Weights of a small transformer language model.
Architecture: learned positions, attention and MLP in parallel.
Each number is 500 + 25 x the weight over its row's rms, rounded and kept within 0 to 999. Layers, rows and columns count from 0. Numbers have three digits each. The size before them is the row's rms in percent of the matrix's.

# layer 4 MLP up, 1536x384, rms 0.0344, rows 163-217, columns 0-127
104:505497456498510489546448496512515520506508542481520466523488525504523493451494538518518511511505489515541507512522474472410483522493520476522527528521507472467552536498481491422514528465506504503513518489513472532522502463437534497531480490442481494526502490495475497508527493470519504524492478483520485484504509525521478517499451506507502502507511506480508477491540464501498516522505
099:500492556517482493500545508482543486471537506481456499504532509533497526493496530497509577521479487481514549493490536489504512492458545529463526497517484485519460518465498522448484489533437501516488456485524469492470541521467508512498480507516503520533486504556492526481464459467535506493548476458518475479421463528484470489495527523471464527514512507540506497503522512522506473482489
073:502517510480504505515494472475506498528478503502503493514552525476502506514523486532511517515508479538546465471492533427503496489494547488484498530467471513514483466525484482494475495489516487537405489502505516479472553527522555507462478514554523483531520500460515474485529502490477534487529498507566500471499468514511486456514502415494510498489510431514500514503494506491516497505476
135:436484486490529461520482514498560557432452430495498492487491511494488484481512491531518567492520505508522471533520504523484528513493488500491505466543525526517522571481500498474526480500484483543511475529565531469501511500511512492512502540456492505525488539496486498470525497504495501496519495456522510505528502517527513499533480512470445499441497477506508488457516522574513498506475
079:604491533470466521482527518517507519483505525477501523540488524507490461480462522470472512499499474497512528461504499548485483502492486552474516472514507459448508558486479484470506491524503507529495436447510504514465497430482460516505497536449453508515463533534481536491505514471498511489483512516520505461529478509492512499499485530487477512456486503505520475498502525484496447502504
089:473538496502496463519514514466502491532501497444487485509491465532553504490476525459484487507528507522499507435495512468461518478489499526455543500511559503479517532483485500457518515486477521512446467502514499471486532511543493516497515536509463465511518503532524499476497478481519496502536490496497531504490514464493530496502475477490441511547452497536503462543502529487542500474505
051:495525462479503521482509497527511463480488485443474522492474506513463456527498488469466480519518510520482480488530512489520500512518443454498522472471522518502529508504479538435566512520470486477489511507496478514517474500520447493517472462497459510496483521500531505514505552463515477499482501477578508528548532509531515519513474493490498499514480501501500470518539504490490498486498
061:505483520457451455529477491472525481474524495487470526494483487492496519468475553513496513509515507528546518498531489496518526510471459487468480518495507487495493512459489467514487471495490546502479516538552485460536500510493493499511482527481485525527437501487490499485467447473528522510510510488500468476497486486520505474528516520476474479547497459518475512467499510492497462498505
128:481448495484469490506510504505495502522484519476503470513573508513513509492550521532484515486501504499535538471480490489483502474486534507490509548490565533514513553506559472473524453542497467522480503532515507524509532484484490526487506494525500498507482495527482512495514493462519489487507501488509475484455465459523492474493526508496524518555502482540508527472503504494481525501501
166:495494480474502480502474496507559530482515510486503472479547470514509513495516519520460489521530473499527433487507495455492499478495477476457481545472501524489500504483480519475491479513497514499460524561527482436510475502512481505441470533550549530510489487485522476476485474485500508502511503484535483529496521505520489462521525489497455512523484487506499487524507513519512540511496
144:509495468498501462475483478495510498514546500498476522491511510584496521492500493471546516481489495492548508544492491496477502515485481502481506499512504499514512523502486476480519506487446467545487486530533492511488493506474538496535448506471540504550486502504480502449496459496536499482546508480498508492481507475466525464521466512465486508509475497526496570488481507497485495445505
074:501527520486518494484513454503520554505487506468482457509521503523522511509493543528476512486515479484529483487488526509514480487441527520448508543527511488527453551504461527460486489505519494532455509501503497491480426496517573481519507547493574527573484520576520520484518464468506500484534456476522476431492486456512472487517496478475526486489487496505475479536472545514489485491498
114:520474464497488459473435496497500498468481516471511463497467500525547475475518546499437494477506500537477504489488483489480480517496512531507501501478514523490512544502488496492466504502488486496497470526502509490526513465546484531523501497493479490514506510492501479482460512490490530521475499480505516489478490462460513481469450496483483510482470507501501475565503495530482522482498
125:483502517500475513529425492424476498522536526535479504551514539478478541508510503523519563517501476504515513501525503500446471529512506512475469505532489470505485529474460484468500469528548497514481521506483493492453492509460497503506524489490494521546474520498476502504509527516486516515517485507483476481488469493511484487497523534491532543523479514504497518472487507520483528495490
129:502521478515496510528453489523507468530512502496498506517501550501502524494520503541457516481507443475506502504502528512486481555499474473530500481484505504524535523502489459539500475507514487529524480484518515496512460467469473466486487526488457515520486511497542528489534532492503540498473497482493488521521488472507570494516502492505503523526500503521474487448524500511487512526552
110:495521474511510546501490507518478531444475495514472517556516533512494455525489525556469520532478507500508527498510511458474512492527527497472473504512508527467472533478471467495532482479556500485487486523501514480534480494550503471528506495492532477501479503503513496477518540498495516489512507488502487460484541531470504499499512503453491532503531472541524459485506552552492549516526
066:516481490512473469527497487473513471491522550478501511526548479532547541495509515486432468546521511502514513492533493541450495507475495491493478547510516513529485516469511506540477502480496514517458512535546499479500488495489500459491479525498454510539489505502520531502544513466521519516482478493499488551502504501471504472504521514490510534510512478541473478480498512547481498493523
060:486554516512530534502447473522525523529484504478490505502509494524534498515517514537500520517525496497511497488532515515518474493468498502471520484501505468468499494519503506477508503521496498540479521487522474493464486522475550519504481483463507439551486508498534533447543442483494496477484487476619488464473524457492532480498517473459483505503481540497534512470506505497489487508475
089:459458524502494500538501487548505493460489462469486522512488495541517514509462503479433493510479538497516488503479509494481491464493516462521518532495523511443531503495522514480505501479451505540471495528510511450480516509478515492476495529499495461489511462494568479504505516549492503492479539512480501507537490451492506441499456499497504514492456485496499501517513518532498502496494
047:522489512501536521534507491513517505513521491481483513529506499503527553493496534521505491556512500474486488537486506496516446477471484499439526512550465478489501484510477509504462503481497505555485487530550480501480490510512545525492486528521502549518485527545501504510480495456520540493514478464491511510496492478504528485493496492416527480512489554484451504480512503496484499490508
102:459526478485520456496488522493512537523535467470489486515532486525486536484462564495514470515496519494559497438466485549446529476506526447416490496536526499522454543447479528460552501503470489479506528497489498482515515541454499503511538547488489506516488493533506495525486495472515520516522524482531499546477481538497440518500508490480492493548525514521499494519515496475513504529489
051:486468473437493512470535458484496536483484464471468469475519513506448509494520488493532517456529547495471485524464531525456509500498483521486490496495478469560495515513512489516495501482495477483502450524498478487508481541464442512480525429506513529510496489495503546515488503468555496534467517511480517524519500470456527486505483537501527466520572496527516526513533491502513511515506
056:496483480527478545439539464540491454486554506493482492463466520461498432521502461436495463477532506487528518491486532488502507473529508520525484456510512483511536494508507497464537485503479503508499478504527484486469503514500511487515496458517468490493478495511509533495518518501540523484504485510493490515514498515525480473508508453486497510527502501523513475485531493497503503509489
088:512490493521508495527535484503474502479477500479460549508533500530508506480496528521487508489503461488463455459491506525469515484498518545485499507498531535475502528491488498544478482530552526515497501538527508484512495486507510500518505534502501484496498522532515488501499497491513496497491457489522515474501511518462489468488485496469496502490486466504473485504511528533471487387503
131:526475501505527437534496465506521526532464476496512496500480457500526485488451492492480467507566539541489463536484493495501470503497474517462503479475495506512469521475462515480432509470485519516462487507529512510500496520501558497486504517488475449525502503502513500523514478465509501514476516499476512493541510483512511487504490497495515488474510500486481477506503538516515499497507
104:501470487499494472475519489456507505510476534524495481474486489515526556481473534486519538502559519505516485499504483511491498499466488547465499507442519537511496503449476491521502497512533534514483550534531512452499455479506503509495501539517527516488499520496498486484493513468500519462556488494527506509466514512479499489484508476512508541539514477507468465483496520497473499505475
062:543504498489471498533509462463506547482544484522494456516494476511530506497474540494499488537533497522518510515506491460521474510468522493503489516478490501508503486480467536525476489528543517527460479565529492477502500492497538498501499556499531525512468506493535475475504509483491545519473505462521488491520531510513469462499484453485524515499491485485445496515480510510522504469505
121:486475476490501479492492428497534527507510483522502470497493488485520478456530501538500569491480514485516432487541490512504500507473493479505481498508480568513553516496519510500491490492467508533500470502560490446541517490491523537496484540540478554484469508517494527506534507508492504532512461463514502509532462511503513494505510514497419504474496483518498461515536566493490514493512
050:473500484494513518481481486467543510495507520481496514523481477483508531473504504492459519525493493475502488501501496530484440468474497520471516488516507488478500500503488510506482488517514519547486501518545446502487515490477509530515509529507498521506460528531494503510513499484515511501514490418495497472507527473494523473498496496380514496543503548493481491491510529509474517493518
080:587499505487513492493519499525520501519473511481476513506506505497500511477506536473478458496467516475520487497477490510508514527517526511543487501470530475458516489474527531485534492488538487514478532486519539515493558501469505495526502570499525471492515485494511477496504534480509486448495543520541500466515530487504476477507519495511536514430440475504515498507526523536437463459498
132:497508481484475498500510470492488474538495487488485480505512450512550497486513499473512523508544466513518440508497549440505531450485559493487471490455472558522507517501474500452492505523496521538474537502505495506520522492456522508460523513500494507496513478518520474488536483501555481504483472476541493488506526459481500479496480500501496536483544513488460483481480503496523514489546
089:507460470492465505505530433482505518512525536493501502469529460477534513478521541480518483532497509505560546526496505501482522505479561501495502539502516515520545516466511501472490505525485538528448492546538507503525535496453547490512487548565487479511479505500506500486536417519530506495509499501539498467479505517478537455513511483496521534527469462490503532452532530514495536486501
135:549533508499550543541465507549488504491462493543521516517545479577456513448506491493504516487546461562471533469506497501475486493538501486491451472512505503504498529493450536479514492469483502477464492542487523519485532454506465522491505510507485508508507488507535512496499501477530497494491462504512485491517524506487485461526440486477555515488517502479503519539459511517513476455519
085:541520498506486523539468478502520492502502493480526495501510460575508497473501535473491512525483475538517469496511508452479471517479502543503518502487529537504533475454468539512460487483466500533449448535524478499512489507513528511495511504489483458515453525508512531505511527487499509516500528473519499473528499511504518478491495488507495521520502461516467505481478540544478495458528
069:497501511483520508516451488466507518516473513452519481473513486555529515506504511500500545532493527478500482495499540502448441470487549547482523505474453499564486491517491542456487463563504505505517476509496484502434523505466526505489470522481544507514495463537493482487498502477547532457502480482542470444456510489521584492486468491458500500493502526495503514502516517488517485496461
084:518481494493506457551496470515534535512530487509467462500523507512522539466492519477468517517499503485532504557515500477505487550456475509491482503500440495498497484430440495475495475495498486530502488517544490458487524495507537505519494516497516527543480494487518496497508511509504506495509566509468489450485485500542475455519526515471494564483534489511449513507505525533477494486516
050:470530541500460500495498522481477457494526513443496485542467496551504461492524502510519470525528530494478456470541529533547485515507486454498505520483491497527509549453519462456545484508488463555455502533543494559511491503473445515515470461472502527471480449505500485500485499512564503538501492501533491450527515526516503474467514482505514505469486498480545533506509491512526463510506
131:507498450471462499527414454489498507515483484483532487495469501494480493500544506522476495490506430555505464539502501513490471488464543502507485490499506569552475501503483465495546492489468532489482479512505463513487489475456528524508534486513485510516458520515500506523505526492479513529470468475496474453500469485576526503546521522488555515512539513516528505473495511499519521510492
059:498521529478457551503529466468506523440545507462513514532512502488489467492489503494498517523527518483524470439518523526529495467508462500440479516476487457545572493485543484479507516523504492508487479515527513548469468506504485504529490510447469519507503511496522507476532454477575487508473501499572500496529494478532528490526461498492500504527488494497516522508507503485522470485526
066:480493495486532498520506498476494525550481490484492477489502509517517541474509524551487494516524498474518510503470500505474517498485461505455494509522479490490509506493504508523510485494512487553546469489514468478481543500472522478506497508513486586509460530495501485495470485459497519538513484433462496476486541508505535478512497506472495495516503507496469515512532524514498498516526
090:526508536519488537530496509477525516493514502475487472498506484498512521483526575505471505485513484478517512490486510542495490497491522509477496536545462509517459498496488502516513476529476489512473424516509489493500529449510503537519493463511513517579477537531492524495460498484503495519518476466538516495457504485530494489474506482458479512527467517518498501501493549538498478491484
063:486508522485502501540465492499494518509514508413477506513533475536511518504507523568509507515484546496485499528496510511454473475436503511469514532525477519535478513487482514470508496528517465512477515504494460492491498495483488481519465474510524505489488510510496493459510498461506516476506477484510469453522473465485533479502530488481486509515507523523505478502508488509508507503492
136:506501509485532531521480501519527476495487515511457479495520501550483523482515500513521516514474500516508470471484517484495485514500491486483474487482461495494462490489470503495512479498460467511482481528502507491517512527473513510541498478524512531500452543534523527502486448467472524450545545474543490498513472469502518473518510485492539521493517493482520530466480500516481474424522
129:464513498489467509495477510472482456469494513485483528508489501517506496489502494532464537516508510554488546478554535500501489492539518524448474506492508543477494529500473471495500487501477491496466492544491513518479521505492542522507545499490557501508496520495532511474495534496491509493495461502505485462495462453531529486478522478487510520579508477483502516475447520548494463468479
077:493534522508502493518484537516529439470523482509491482545479477524493500499482531508476491538480472475525504552483498480505518516459510468517477515514550515499475509541490498488489511508491486544484491535524513498524475496577534489491487567469489506484500479527569509467537548469459525510477474493501493503492517533505498490508476450476509489527522476504508473441498502503494519491537
136:485489485486511460478528448504546535517482512445503491498485485499538537514518507482525522502482496479558484496516481505515503496512570529489487539489481487515532487484488531505482503526473527512477498515505498472469520491477508517503463522517509493505499476521471506480473481473574530488510485510495506449488520508475529495475483462488541511483499501524483476478495511473506503487526
137:492476486473516411519453447517514504563516578499435490476515498514494552504486533482525486493551514532523461519452477504452508500489491487492508515525504534525457572473483494465507478468486503556487503510524502441485513466485520477503488508515489462508493488491517507496453498493512486480494521485484492519495507471496506499520520498528479515500503490513464508457481487500493504520526
057:514539447507517519462500512422497480486508491509510508518527530515538491483478520501507467543525505500481453467458498544496518484501494507461525531486515482496543488485500478519509514561514508522491487514481459482504487481500521511496499489480602529501528500518528488488449471485500466478485497491488469464504508474530475488491483468491499485534476516570481498501484496534509493480545
050:500490489495542536476465492483475534512534487465498507456504487521543529515514490467453474456515451499514529502528542502450505461510461482451485514531474469506524432505499541465512510500531516493493541531548537457483481534504505476525489493511432533495524515501505491504485519495472547506521476518473481458546478495489480470498524514504473483516471503541501474487499489508501489498520
112:500506532521509492465498503495513376477560501466518512510553495556470489508498504461469525540498501495508561482503505518503496510455492539472510497519515518496445510507513532448447466462493471469464524504526529475562501506528500510477524496568503506506475538515494522511495455483469476473511477492504491493496459512496434484500509473501502537548530509537504510487468523484498472450484
082:515513471511486455495460460472539536506495490507465503520524456508557517475509505468471478508522469525511570504492486482492521551484521496503489509494474498531470526485498504474485471476515498521496541517526523468501529476508502516518528505490510501490481525476483482516467489460466536551496494494551506427481515488475486490497500510502479515493461477549520473506512503512489537464497
047:508529508488591518540471509478536501548482486483513494516505506489526548475527502505498500539500503457501479513482530531476445501472477487481556516537496489468489480497460530511496495480508510533524524550524448480482513506492526514490524520494509509543514495561512487480523503482505521524507498460488458494498515492514559496499494496400479502485481547477451513473528529512493468516494
051:495518541486466521528500470510492535471500520487475525545475472501489470493492496476529478481496532496517497516512505479490507501517481506513482478532510452494481536501492548469476516525398459526507447506469478514493495486497485484490524504455473469466476519475503509511526475484510541488522509493454528534465509526567520505413478508502531502499477518463525542529529482489511492508468
086:485545492486478530512492481456513450485498515491488514542525495547481498488492517469430539495564491503487511512504568418512492500457472533481481524459502491534486488500511513458466505494468494465466482508532484518507499487515502500497510473496452496513517500501536515497476497460528553495508471498514518443536512473516518468524472517475520508461523472536510491533493532516472493481476
135:513516493537499483463519503502490491457519512471464540493496467486523499458517502498477554520512533489489492505483512514514532515479499499479498497521524498464483482514513509499503466511470550555486519524510560463485518496514528478487485499517499501528515514489515503497506465510539473480491440476536494497484516442466488473480519500472514548488473492532493510477525526541451507465489
# layer 4 MLP down (transposed), 1536x384, rms 0.0199, rows 163-216, columns 0-127
073:479484505498481491502508466523478524504492475517512529451461468490492494531530535522483546477464484505507517465485518516535505491470473498496525500477493537498493503494467520489492448505511478481436503515535533457537469520517479509481503497529507512475510529509492505493518466542476511481507545503518513507528458516535499560474507505504522451513520499494470509522473469508528550464507
064:509451491511440485485482521488480504503522490473492504501532484524519503487490505501499477515512543504466467508512494488472513494483513502449484498446489514518532485462514481501487510496486493524512509516462510476521514527481501489469467487496507493537531488483498459482477485493487530477502479475522517491524497550476447493441491522506546500520508497515519469526448503528477492486510
051:479499505520494494512510462523507520451512524480515538488493489527479489541497542493516473528495549484486493538532468527482488518503427493469503499482548476510511486490498511461496500530465510494553500525476466504534473496517467496527470477480532520478498526537495513498500505493484464496523521469457471562507525477475540547470501498454497454467516482493522494503512509512499508472469
151:457454467496502459494518495495508484527484518500514504455524532471475496516510501506491544488516545489481467462506507491509506514548508522519500489506507456461507486466484496513507496469517514510442543501506487496475531527543495517476495522474511520515503516485507456519498504513491474458489544501489523539551538531531464489503510508493501505491470519528451432501517505498458476531516
060:478520501491503495508503501516524482516510473524483510470489491497500527527520444559486539504486505496461486496493515510514474482476487500498520516489501487499468503532486514498462501432462525476514529518492498467492502519514489487503490506529489439483483531496507481483477502506474538483529529487545525507504497472462489466461493476491479465512518546510493494499444495483521481509480
074:538485492485519484479505501506492495471497485538495507500507523495514490526506457509474544497512512484489567525504509490548514499514479512494521477488475512487528465529495507529480512507515501475492521498478460505502512475533473519477518475482471572508540492495502503480493479498527497515509490469530496511484509492519512537471519535482528479482532520530503544517521453548476570511493
061:509498522485511456511491526489481536549525502505488462520475523533539503489528455489499462522493488495504498493474505475499503490512557531527475507540484515497480509443512508501493484481506485499536468509482520453514495464482520515509515488503462505489484487502457497527503466500515507520483521506445511484480501504492466492468516493479522502510479536499472493484512506522490479510510
089:523515522477448472563497489476528472497514500467496523529522511527507515445474569475481524546514477502523492499489510474516518514473530500442490522514478520479508544429486498478456500480497516520462487538561500511502519485501478491504498552490488526526446522492500484512510479479562546498484510512546496436522525500492506431529510477488484512515483465531487493498495516519473487462532
090:519489492518511501507508463518467503515488496512538507533535503510531520507514497477474484468470524503588536455510496529457491490511518459453460464476540507514533480506493482555543491513513514502501486495475529487490514465510514460502498512528486485547522500496493526476479509528451483526505490537442524523518526506468490498473498511502482507504510483483490544522503494533501502472481
209:483523473535508533484530557496561498475521463507498506428506490504498489451513458497504507484488482491558466533499509526483498491533531455528493533560489531479499523534495476496501489509482519520509538599460502450508493469528515502471438496555436505504521473503515505516528525482475461446523471484539531491556518508514460490472525489490500495468484504553534497526526508535506511508493
128:496494484515479503510532536509441451525542502509488497562497530492540551512480478495472498483514474465497500490493504471553483495509529489462558510506508456479492481462488446497532542511473460506500530505523512493511502513523528536514528516505510455512533464507512490510524470515520492503489546500493557499513475478479465428490484459499520479519483522519532496494488497497501499464490
059:479468505516498465547482524526452428511518506474500497479501482516499530493491447506509493505483482513480508473525550448513512527521483491476497467449501509489498523483489478516495521485509483495509512521514512522470530506528459529490484494517505514495519496461529496483501503508491503514487499516479511522481503491486491515523494479513506515495471493525478467489470487516493503490496
117:488495520498500482517528466507465488454475516527475484521497489492534519507501504560542495487513494503514523501528464504498515523475491498517519511493508438482436453470493498550511502476527467521539514496468508500520462524465435486480498495479502514489474510478479502506493490510507489519557569500537518528476523485512485507502510509496516479434514493467509526526498451485489485500500
164:504565498449556508476495522508552540489491470445549479475462505509553545502495490487474511482502498546493473503498453496484486480495494501485485451526529528501529509515501534470453516532464519491521493487516476516516488511511478537524514481471492484493516527511484495499481525536486487512509496473489492477536496459510511514472499517501502478509472491474495519492464463460557498546526
149:529517484481501522503515510510484529516514528554499497495487532474515557523536527462529464523458469492517502496520483528508509502492502458513497495519557499523390513486474517457459487503492507482516501466511491511486503468502468479552507497513504498501478533496496493480495556496488525469493573487483491489519441403476469513545509522495505484454508517490523552491454493462480500508525
068:506527501477530444485485467508517519514493482495540528528459473478498464486527516522486494474467500496455506502462469515497505499482506482506520527515500499510521527490485501434518510488474501577489505479489505508477496498547540504441476498467499487502528484526502484501519499511517501498444492498519523486526506518486518533479504498512495537436474527523507476440495519539510511479485
072:522502528498461489598498476487508494506537542444496511545513502528518513493479572508482490528518505499537491499503513497518496500492521481448489520490499480505484518426517522491472522524506490537464463544571485505509487492503488487484485561505477517538483525497505502471510464505525521503488505458518479474507502507482500445500505478482481514525480489510490477508525523534496495461492
049:507477483563465501505476528476481477505532517515497477494484513545492514540440501504517510474503512466462516527493490473480509529515486513471521475499541481480448489485496497518494544489494524487482487534473523506515532490504475476497475530519468497500526502467507510476474496524480515525526529481502482512453488520515501527513508514492508475510504493485483477511493517544522497463458
060:503505482515492522509514517529520516485483553461478478489527483461489485506516494496509501481527503450525489458496511505509494467549529564465520539493471489485536441452490499465494507540520473490505510549457494547462441496508500500456444508493514529512533522486485515504451518492484528456504493456526454484555526502492502486456500503483493455472488474491493525527472496529513452516504
061:497476518516466521499553494524487439462481506508517479501489517469502452491463501461499504489496485518504487505516482475476520540535489537511471487446523503520499489498510474481530486476499518496509501506481545511533510504538459482478503497491447453478491492467521475502476541507472513500498489541476486512481482501498469479481474516579514544495479460527545489537523473492523522504501
075:509463502487465514472547478535497478470483520531479532486508501521498511501492542519557476470507565483481463507442503503550527528504531525487504493520493474514496517489512514506526496554505521528456506483497540503479487507541485482478512457527520531490510523519494518455501536474522537481495497484516511517553477550495477473496491488476494503506510494548533487514519532526501546492489
061:514506524516483477534483501506516469464519512513511481520454506500542482513490550535493474482493472491532521492481491486513486534500486485509495487497495497488470480462498517519521482540501495512531498505502501506480529482513514502529476523522520492484468546536499445540479522517492472515515479539508480493489554463514456504514500498502458480472458504510474469482456508510511530463536
069:502524527509513449529478499484496497495501490502513477569465501546509532502521530530503511496487482497511475498483498509482488469490506539466487513505517533507433533507516530496488488506536502519501506478441490483538505491484484487504513487515499522508497491511491478528493442527506487483486506480447511516471506443522507503516535543502532519519502528456478536529492479523520532468559
085:538545479484489507521461520494506461480489499510519500554515493496547486428481565502481488547484502504526449507482531505524508481461504498460464510466507493520545539517468509520495488519487510522440498525530467512490481494483512497469462515524463492536478478513527449501499496498506482512500524523464476511506553458507519508495508504510518536518491492501486504522539490493491479430520
131:523491485535521517499529507522510498506492498516480490487536497499473485446462497485509495489510521534501497497476502484508498474505489533504507465483503500495478508465497554489490473501497484507482503494442499518498510500498499521497516509498447480502519536489483500542482500521520485476505474516515521500509466496497478482472553522473503544498531521492477497526501481508496490457514
061:488511480500476522510477497457534515489546542517477495493507523492504458467503473495529492506516486454509490491496482507493487536471504517501489511505502507515481490506469505512505543478505502489512506568493493464454488495534507507515482506500482456499532519489530506490491478413510527492532514518503508452481487546505524504537493484502520511492464523495502505534459498515502508488511
085:519515523470479479555488476437517473497530508466492501547497520528534516464476550497478515538535497534551478491510518468506509498489534495457482522487491522482489517429483499485485488508499520537456496545543493499496527497518494494503502565492492513506496502496513473477496474474526535506491512485538487446493492501490496435500495469492485525521482474525504503520505524523517505453500
116:543503492496541471493472489500540517541503505503547502480499584457504499535462535481512537504537491471513509495535500504493475529489441524539506463470501504468501489507496446462508493485476486534524499468481500484504508497547521497502474539466526535514486487514502527449498525518452474535503485481533535493487528543531505507504509516496512462513493519487480480471523541491512520479473
065:494477483534473488486492511528464459478507516521539490480495504502487435485454492486490489501497486498479478495516482501481538534558497533544468493411520501516487497527527448522499497515497514477532509534485537547546493484528470474486514507490460472449487464454494478495481514518489494479489487581455485536470498531526475500481495520579532552537487465518539484502510519488523496476506
060:512474509494534493547495519491523542534492480489498519500534493491486521481501518474488479500483525502482510503472487510438513508511517512531509516489472453520479476513479494473487525471475496477551488475482479466472510495499490495480455481515524533502549523511476516489464505522508501464500495506440500496530504493494475487509472498437515510495468565486496491464464482496510497536520
175:467474543473502527519537476498501507486484511469481475487499481488518512481481519520510451508527545512477497506471438481506495481525511559496506498504531478470503491502482495483456491486568497489461493503453505458441513486517505491514573496531496495513515488488505509481495456487520512469472545521488568501485449530517480481527527551494544501512505498503537529528476491510483461493479
084:489473535494456465531504475440508511462482552474476480519540504497546518492490533493480518519513474495518490461495515460525497504491546508469501496455470498500503520457509496459482488513502502535461496503554479508465512495482492493482495536515454500524478521521502502496486445513526511508483498492534498466509530515477469423547525504486472541531483470564495490481501504514476520494480
168:481508485462507436464492549517499485498530448482493510551491526489511513492495539503523519478495550423490496487489495477453529495496526468487515494494460526505519498476529489486497464489514514474487481516482529496468551519454487483487522484484517574514464545463510545503499509497499505522494485484440504500507505514520528514482507534498504520475507510533460503481497518499516538514445
095:490510500477470493521491442480545432472555526469496510536500489533510502488472564491476510534519508537528490508523504522475487494494522504476486510496479533481489533452494513494468492494466504521450479531549510494489539487510492503490485517506466513541485512483488508498506508451543548498494527483547501486508497504485494453507502499470499531525481472513519468516494530540481516455498
049:480504510545461495552475477490502470507509497477508508498500466478477491532492502489475475498502464505460540496500498499476502543476504493439498490508508539512509519488523484468497537473488521487477475527495507507535494499487469491510515493520469499520480495488528467478481519484476475499510542493506468498525508494511485467539473522501493489527522507527506522494467537526503504474501
092:512503519482447441532528514469515494517520508460476521521500507498506487465456564472481518526510507490532473484494508482502494515487565493446510539516454496489522514442496500495458499514489546505454490530577515485507554481512507513495505576515494509516488503515503492498464475501531507493500511517531479442493482513514502430534503466507487498521480450528503495499509532543488475499500
060:526446449522536488519518527495498517497511500539484512463523466523492513567492491482503494482494449486521505521451459481476502471501480519525449468527513506445431515514504516495500493513496479515535535508462519497492503491515506512503515518554456507525482526533482499530512489509462538441485460482474502495491490474524492512467519526495528509561502521516504518495492551497505498481504
115:461493536509489484519513523484505476512504489534458510510501518471481503459523531544469516492472509497507530506545506469504524520523502493498493483527437487523442472485486504475506493505517484504474499492496504487496496482528457510530500477481501520463491508484484487498527417474492444486503504519476533530453531496495459543512553460476486511480573523480502476509479450484484501481490
063:514492435496507465519490536527476504548509521507539487492480494517514527500521502512500492450499492517504493544472478473501509505479530509475532505556517520495481492500485517504498474456463522472497510507492488490504516476568501500483477525562534514499497468519488494506498509507464554470515517509459442503446547511497497482473521490495501484504522531487469498479525543540476529505480
062:529530521492501501484498543512478507504498504478507469501503493481505478479469496551505551459526517507468478527496474453432498472499493506462501476473522469511540513487480482495523516493480505531567515529516494527533522511519527475497498508491449450495498464504490506483493517508532531476493464469487459496508467507547528461515491564484480519468522523539496482507503504491527484574474
067:525511509495484511490490500492551484501541507506477528496513509477489502467504514510515498488463498487524509553512456449512503486530456528457515504553598480491568481468476487472482543516522499497529490528529543493461508542510461517484468472485479474474521519495494514505521479531476477472529467495513464484496491502498513509494503492497501516522496483464502507531494477515478482500479
051:499507501515453487491494518498458445472506490500495462470536485505491474518485510474465493518502514481484497495500503439500518513509537499504514467471520517486471494464511509501485542489482535492485481552505509531503498481503468492463490541516482472493504515481505517508493535517462519474512489516460496490502512527478460474479488519497447480518504495510501464515505532521534504543471
194:445517475545505492555496493484454509506491526500516500515496512452502491533459492532519501456500523458464482419505530515504502524511500505522526504482490495515503483494509531533518527495520480527516494510504504496457443529529504481496417478523483467491523484523505518512514508520576542542478500467503515520543510531506505504497540521494538453499489519521539507511513487530484507538468
084:457535486521520472524496534493520533551501554460486474511456481502522531560505506497506482448522536516551473507495486535522524479435516536507521490521505487490443482495520529488495523499479530463500513497523544481550492480515498459509559472496497471482532517475515528509507474483529469492497490489506491494456482499536512540498513480506500501519527541495499504516498479509481493534508
057:513520433500498517528543499510536544509449521509504443506487549481483494463502527509464472534480529485436474516500507520510479502514445528455527509510523466499521490501458459488501482505518537498502518507476452512510501497500497503520538514455540472534549495507525504486505467500441497511514488451518500541499482469511483493442515499495571478516497514473518512512460503530523478519459
162:517474561512526498518512518503494432493487497504513537521520478550467470490529518523528497544510475508544496492442500466474511474472486498510513493504494499500504484512497504508554492510469508504498565504484513510470475530478478506527524499547502510478548494515479534503490496536464490487523522508504468500515495488507510521502462457502495465494525494474481511500550475524493525515511
128:449475465509508479488515470517507568511473495491482479516491474430483573464486478498562531466491496526474496508484504508496477530520496514511509518460512504478534461456486508459461501522505491496505506488503495460468498517520479507489514507512487491475465467506543496500490524506549503515519467509497516520485517499491453485511499552508503485483499475450513453523510492492514496518515
056:497494496486473502510483505503474508479521499500525510508480449497521488517508540483492532483491505487488559552471490477507499528493479490527499471539511491495455569522517500546531472496467468519482485482570547517517489521479483501501497498503472525511482510494519559536534513489524516497503488488528479532528471535450499506528480464494497508473496494448506502472543504514501513508476
061:482548509499490441539539475521506470462490495467550466552489527508476495501513511510507456485479510508519468547489515460541504511533534517495507469503532493510486554498502469487520517509463487506479477467465487516530496464514523493522517514497564479483442452516491505512514482529451492464495493490495539510497507478529481501515485497505561512498510511495513500507511514494526523494474
073:485486558493529502504523557517517534502506480501521488502496488493477478479500505504505460538431511479485488509508472437510526476512514466546526477509511495501522544500500523553509504522487504515481511481487527533460495492446504512525501515564464493519511480523507549505520514506472492471512539550481512525463475472477507498448518496529507519519503471524511527499519496518509491497508
051:504536510524546545497522491497490475529488473512518479473500485435475516550511486455490520517475477500467526483471446501499523548538495527552501469474478516512492493473448506463539539493516515478516525510489475475463465503504487489497541482460495483546518541494496508488521508484506505510518479515462506496487525479521532510503491560474494530522461530497489496495502506515521503513500
062:489484495544465483504509512525494452466496516485525509483480507477463446512494520480489497489489505508501496489518490490493520544551502514528470481451513503502496499501523473502494494465467513489509518537517556538536518517499464460476496496479454475485466487447480488511499533504482492507452508545500484519506471534501458489503464538584501520514489447529521469515495492505529514490503
056:485478456521508412499478509535517497552488501508517488448522518498513535497531473514497541492512457509488495469490515478498506517490495511461506497488520528512494468512499463550485492496558512528481515506526494497475503524473527509518489475481490492537556495484526514482463505511499449511522486532504530468500508460464522487522517465511501543511496487505494512526508535518519523504500
062:519505501492559482524511560473505575499451532515485467489516516491496510465477490521543482472493506509531489466492492514491505506527494492478522492538462480531536517469500508541508518512502489494514511493489535551500498499464480484462493497483563505520481511523484449470512476551509517488503545488507505550503533515458502495515499522482490497505486484502471501481453544547514474498509